From a checkpoint of a small transformer trained on Wikipedia.
Size: 13 layers, width 256, 4 heads of 64, MLP 512 SwiGLU, vocabulary 2048, 9.58M parameters.
Architecture: RMSNorm before each block, rotary positions, no biases in attention or MLP.
Each number is 128 + 32 x the weight over its row's rms, rounded and kept within 0 to 255. Layers, rows and columns count from 0. The size above them is the row's rms in percent of the matrix's.

# layer 10 attention key, 256x256, rms 0.0299, rows 40-52, columns 0-127
size [ 87  85  85  88  93  84 102 102 101 105 113 117 123]
[[127 138  94  65  98 118 160 164 141  82 130 101 137 173  99 140 131 147 116 143 103  87  79 196  78  99 149 119  92 144  95  63 124 194 159 160 106 106 106  68 160 112  95 119  78 168 137 149 126 124 114 115 141 121 127 188  94 163 130 113 158 162 108 163  72 152 105 202 155 103 153 103 135 131 113  77 128 157 152 138 149  83 120 113  96 170  99 118 120 139 153 167 157  86 167 109 141 102 134 178 135 152 103 136 165 152 111 102 106 135 147 104 162 103 113  79 112  94 122 101 105 124 157 148 123 117 104 132]
 [147 120 174 116 156 148 110  55 102 144 142 117 143 136 103 114 141 124 133 125 118 113  97 129 149 118 133 101 123 151 113 132 150 135 123 175 123 121  99  89 168 160 129 169 130 105 140 113 136  53 138 182 117  72 149 161 163 146 122 167 158 119  67  60 120 118 133 159  90 122 120 142  79 145 111 133 155  95  56 112 126 145 113 117 140 139  78  81 150 140 117 155  46 118 118 153 179  99 136 140 116 124  84 146 103 153 134 189 132 133 107 148 186 173 173 146 136 145 199 183 107 117 125  99 127 146 126 113]
 [129 154 141 103  82 118 218 155 104  63  90 117 146 113 116 135 101  99 162 110 160  77 116 142 142 148 177 151  89 122  84 142 137 158 179 118 126 127 149 149 168 125 126 125 143 105 179 118 173 133 160 148 111 100  99 170 149 122  77 129 147 112  69  65 131 118 178 105 145 151 138 145 109  68 105 120 100 168 127 102 189 104 175 115 150 121 136 160 184 128  75 144 147  92 136 124 144 121 168 103  99 113 122  76 139 120  65 155 110 194 122 140  80 150  63 134  70 131 127 168 155 122 133 107 196  94 101 118]
 [111 191 143 161 114 138 139 160 110 128  75 123 142 113  96 119 139 196 121 127 162 171 183 101 161  85 146  81 107 169 130 107  94 122 121 141 132  85 125  86 128 138 139 104 158 132  74 114 123 145 107 137 126  87 149 155 176 120 172 195  86 204 117 103 117  74  96 166 101 130 144 131 138 186 113 162 113 146 142 129  75 168  56 152 100 167 113 132 113  62 156 104  94  96  70 189 164 170  93  64 127 179 102 173 108 134 113 157 172 116 135 168 137  91 137 113 141 101 160  82 155 170 155  94 171 150 164 185]
 [ 62 133 125 110 183 170  91 167 138  73 180 157 200 106  99  89 122 195 102  74  97 165 125 175 110  78 103 160 159 197  91 105  90 130 144 118  82 117  68 196 137 118 208 149  85 178 123 124 126 131  92 142 117 132 147 101 136 134 143 164 161 101 111 110  90 145 117  69  94 134 110 124  75 146 132  98 111  89 104 132 132  81 158  80 163 143  83  53 110 168 149 134  95 140 121 114 136 127  57 176 161 128 155 147 154 125 184 103 128 120 108  97 114  71 112 145  94 152  62 159 156 123 149 119  97  76 170 169]
 [149 113  86  55 188 139 143 114  90 137 202 177 141 115  99 103  82 146 104 154 150 107 130 140 112  78 127 125 139 119 118 108 127 102 194 175  87  98 113 137 179 111  96 140 170 133 149 123 141 168 144 126 107 145  72 107 109  89 168 104 103  71 122 136  59 102 139 129  93 124 106 158 140 200 167 119 122 155 134 109 125 153 101  93 127 100  40 110 142 126 142 117 193  76 122 147 150 126 127 156 112 132 132 115  94 118 124 155 118 124 152 133 102 196  97  22  78  82 121 169 158 118 135 140 163 149 127 144]
 [ 87 160 134 109 135  86 145 100 119 136 133 142 138 111 165  74 104 135  87 144  98 136 159 111 150 125 128 125 111  71 160 100 190 123  82 129 114  50 101  85 183 109 112 128 140 134  86 181 154 105 117  67  98  86 204 162 131 155  99 183 123 192 110 104 127 123 181 151 130  71 108  92 149 130 117 144 141 129 125 107 169 111  85 156 106 183 190 124  89 196 125 120  99 150 100  75 180 138 147 100 126  77 131 100 132  82 137 104  94 105 101 162  89 130 146 146 168 176  85 117 102 121 143 108  93 134 110 126]
 [110 110 120 164 128 120  78 108 115 137 122 141 158 125  74  51 120 200 125 129 130  77 199 155 150 204 153  98 114 143 146 101 126  71 135 139 134 144  89 103 145 111 136 146 135 150 135 141 119 185 121 113  69 110 155 137 101 150 102  66 128 125 112  89 155  99 144 199  77 165 142 108 162 103 154 149  86 108 140  90 107 210  88 156 109 110 122 168 149 142 154 181 110 126  99 132 112  89 113 145  91 102 136  86 116  93 137 138  94 198 113 140 146 105  80 128 134 119 179 158  57 132 115 121 181 149 117  78]
 [117 108 156 136 119 160 128 147 176 119 160  96 161 145 154 133 177 135 103 122 141  77 162  93 116  65 173 121 160 207 117 126 126  92 153 103 167 152 151 187 150 188 118 179 131 101 171 111 206 193 162 137 166 104 158 190 119 142 140 121  83 112  89 106 170 114 131 153 136 177 110 150 105 180 122 131 141 102 111 112 129 137 186 143 148 124 108 153 126 157  89 131 175 103 121  62 137 118 123 136 178  73 143  89 145  82 193 163 110  73 133  79 134  98 105 120  89  96  94 164 103 135 122  82 176 133 167 135]
 [ 83  93  72 168 170 174  94 149 145 103 158 131 104 133 160 101 122 114 101 113  71  99  66 109  67 162 137 144 155 140 127 125  98 109 129 171 135 107 153 147 109  86  80 112 164 195 118 120 127 117 171  82 158 213  96 138 121 161  79 126 109 123 154 168 186 119 178 130 119 110 155 127 169  52 127  98 106 161 138 173 109 137 147 117 110 107 173 125 133 197 144  83 107 125 102 105  92 148 160 130 192 159  95 131 161 184  87 156  62 165 125  64 125 143 152 193 191 127 174 131 166 112 137 146 128  72 145  89]
 [178 107 186 166 141 179 156 115 137 128 108 130 211 153 174 121 164 146 101 121 129 133 138 199 101  94  98 126 160 193 142 151 131 195 122 121 127 148  88 144 136 131 160 131 133 169 165 155 167 126 138 165  80  98 121 125  99 151 144 168 109 134 105 137 152 120  90 148  85 155 135  71 102 172 157 129  94 137  84  63 131 100 161  93  92 155 109 153 154 141  89 181 122 100 170 105 139  89 148 181 119 141 163 123 152  66 139  91 170 155 152 195  83  53 118 155 103 166 149 137 190 128  91 145 164 146 182 127]
 [130 145 132 126 123 162 100 107 154 134 134 153 206 150  90 144 127 137 132 120 154 163 166 113 136 125 164 102 137 145  95 161 114 120  90 124 136 102 132 227 162 131 146 146 181 157 127 178 152 166 130 125 131 170  27 162 114 155 104 156 116  82 158 133  60 148 101 128 239  94 146  98  85 129 112 168 124 150 110 115 111 160 105 154 107 163  94 113 169  60 117  51 186 122  55  91 126 191 141 133 138 167 202 128 128 171 128 125  68 172 125 156 110 148 129  93 139 106 135 144 105  72 147  95 135 156 133 134]
 [ 76 139 110 153 143 101 214 136 141 127 126 146 174 168 115 189  89 149 107 113 126  53  75 142 143  85 183 151 165 165 146 128 133  77 135 120 134 128 122 123 166 155 141 155 105 171 160 167 138 153 111  92 116  83 164  98 135 144 137 174 108 150 113 116 109 150 128  84 181 138 148  82 173  76 129 117 168 110 106 129 126  65 135 135  72 165 137 176 148 144  95 107 134  95 139  65 152 118 142 139 148 155  87 100 159 156 104 159  98 162 156 148 142 132 126 112 165  98 147 120 104 103 103 125 153 147 114 104]]
# layer 10 attention query, 256x256, rms 0.0299, rows 41-52, columns 0-127
size [ 89  91  97  93  99  99 110 112 111 112 114 116]
[[179 179  93 188  86 125  78 155 148 134  94 100 155 172 113 128  55 150 178  97 170 113 134 124 139 141 166 110  79 102  52 106 134 123 137  97  93 118 111 143 141  95 147  84 125  98 140  93 194 111 121 173  93 108  52 170 185 132 115 161 112 113 152  78 106 105  82  79 139  98  72 157 144 119 170 110 122 165  38 180 201  85 131 111  85 175 120 116 134 114 137 121 106 102  93 139 115  81 131  95 158 135  85 111 141  98 148 130 132 157 124 130 179  83 132 127  80  92 122 169 158 159  84  93 115 153 163 143]
 [103  77 142  73 147  78 117 197 166 205 108 139 146 117 102 122 123 161 107 160 147  75 107 115  92  96 216 143 142 140 133 139 124 167 172 124  76 175 115 114 122 151 100 125  78 106 133 134 102  85  87 120 134  84  73  62  93 148 157 137 106 100 137 160 151 119 119 178 140 124  94 152 106 207 168 136 152 100  91 118  98 193  90 124 111  78  96 159 109 121 107 117 173 118 106 164  92 161 106 156 133 100 148 145 148 126 133 136 150 130 181  82 118 126 125  75 114 113 142 148 135 165 171 160  65 114 109 131]
 [166  96 220 127 244 133 111 192 149 119 216 148 144 163 120 131 153 164 161 129 170 117 100 139  80 186  82  90 111 125 155 160 172 129  70 109 131 126 153 150 171 152 119 112 152 117 151  94 150 130  94  62 115 159 158 145 121 114 138 110 121 136 109 137 155 177 114 135 143 106 130 108 115 213 132 152  92 143 117 151  97  98 124  71 102 158 168  97 149 160 127 104 136 120 113  98 136 128 132 167 182  60 135  83 103 107 153  71  74 155 118 125 155 171 147  71  79 131 111 121 113 158 138  95 133  92 178 140]
 [153 157  43  84 115 138 109 165 126 129 102 148 136  96 115 123 103  95  90 144 113 116 142  93 135 162 173 152 151 108 119 132 139 118  61 122 188 125 147 155 133 106 119 148 152 152  89 137 108 145 140  98  98 146  80 151 113 121 135 100 156 113 172 159  87 136 136 145 168 161 187 183 135  91 170 142 186 122 114 107 159 100 130 151  62 178 160 148 108  98 182 121  74 141 130  95 117 152 145  79 148 188 170 129 101 158 114 107 144 127 137 168 115  75  93 101 129  98  90 139 143 177 113  73 123 198 126 178]
 [181 102 150 144  65 127 139 128 142 106  35 114 172 153 124 103  75 197 135 106 177  91 177 160 172 112 156 112 100 138 109  73 110 137 105 102 104 148 150 130 173 146 129 156  51  73 103 161 142  90 159 121 141 126  94  93 140 151 128 129  88 108 135  85 114  89 100 118 165 121  77 174 160  94 176  60 110 125  75 123 113  81 111 135  86 119 132  99 120  99 140 154 100 102 165 149 111 113 106  76 115 224 106  96 135  92 130 173 134 121 173 160 166 137   5 159  73  98 135 159 157 144 156  45  74 133  91 143]
 [112 125 148 145 117 147  71 131 152 177 131 114  77 118 158 122  92 166 134 183  92 102 164 177 145 114 174  46 152 119  98 138 136 129 111 180 147 138  94 138 171 124 109 118 110 116 121 140 107 122  73 114 149 133 152 140 181 115  84 120 124 175 144  96 144 149  78 131 134 123 183  78 176 139  95 117 151 155  86 158 127 137 144 111 150 115  97 132 184 120  63  62 120 151  97  92 140 174 144  68 123 114 129 107 126 163 117 198 118 163 123 143 144 147 109 105 105 170  96 147 140 102  98 150 150 191  84  81]
 [140 160 170 172 124 146 153 113  94  78 101 113 174 193 103  90 112 139 132 146 135 124 164 107 196 139 156 104 128 118 113 117 149 143 142 134  89 163 117  64 194 194 104 132  90 100 109 114 172 102 123 113 111  66  92 110 173 165  84 175 149 143  94 101 139  81 129 125  89  71  95 115  84 114 151 112 148  72 135 187 109  97 109 141 172 155 106 157 176  93 173 155 111 156 152 128 170 124 174  96 155  83 125 102 103  71 119 156 154 132 118 168 148 121 145 108  96 173 125 165 123 137 161 125 130 138 138 141]
 [ 63 116  77  88 125 123 137 110 127  89 190 133 120 104 172 100 130 115  78 135  70  33 115 117  93 193 194 122 129 124 128 161 129  93 167 154 110 138 158 103 237 138  79 109 173 172 160 104 125 104 154 163  71 130 123  74 111 125  97  86 161 138 142 116 142  83 147 139 133 142 163 143 140 163 144 189 109  69 192 171 166 117 146 146 147 146 131 119 132 124 142  83  81 130 125  62 194 168 133 135 148 130 101 166 145 196 133 141  94 141  74 167 137 152 141 133 114 145 125 110 105 102  94 155 183 119 144 145]
 [ 87 107  81 143 122 125  96  91 139 136 114  85  97  81 122 137 176 129 137 101 138 120 121 123 132 158 108 169 128 139 183 146  68 109 163 136 106 111 113 141 135 165  69 106 129 133 171 128 122 131 120  99 107  95 143  77 113 107 150 131 133 144 113 132 121 171 123  68 102 137 113 108  63 126 142 101 124  99 115 210 184  86 135 188 174 101 117 119  82 128 165 180 161 125 154  58 131 165 108 123 166 104 149 184 148 104 136  98 114 132  49 168 102 118 124 155 162 118 147 152 167 150 128 104 145  83  95 173]
 [136 165 129 132 147 142 122  45 173 154 113 138 106 142 154  74 110  61 107 180  87  76 109 101 100 136 134 156  83 148 126 110 125 178 112 114 119 115 180 155 127 108 113 135 139 113 120 127  94  71 124 114  83  79 106  97  73 142  91 162  95  88 158 203 129 143 181 170  88 113 130  93 134  91 150 140  74 153 150 103 127 152 130 143 139  61 153  91 136  89 149 100 121 131  60 116 101 135  81 103 136 135 118  92 120 159 144 157 147  92 142 131 105  72 122 192 116 177  98 131 114 127  87 167 145 198 162 164]
 [ 96 142 114  96 162 155  82 173  67 102 160  87 126  96 123 129 121 126 116  88 106 178 186 170 153 121 113 110 118 106 118 146 152 153  78 108 121  94  55 169 157 129 164 111 135 125 149 149 109 206 123 156 158 167 115  88 149 128 199  85 153 102 146 132 146 109  87 105 219 102  97 110 118 162  82 207 165 142 119  58 123 101 144 137 159 164 177 127 126 103 156 222 184  95  95 130 151 171 119  99 105 129 161 118 108 167 143 126 181 135 125 156 158 145  84 147  84 142  87  94 140 154 221 177 123  87 141 122]
 [ 88 153 118 146  88 128 110 151 192  70 168 153 141 108  92  92 111 181  60 192  96  99  64 134  90 216 147 118 190 144 144  90 120  50 121 120  68 155 128 110 127  82 127 123  89 138 119 136 129 102  95 137 135  75 126 118 148 111 201 141 148 149 135  68 113 131  93  50  74 107 137 145 110 144 123 127 142 156 176 108 128 143  69 103 109 123  98 199 136 112 117 128 116 108  79 116 115 190 146 199  77 114 152 161 112 157 109 144 155 111  64  95  99  89 108 125 159 133 141  72 158  96 160  67 134 125 150 150]]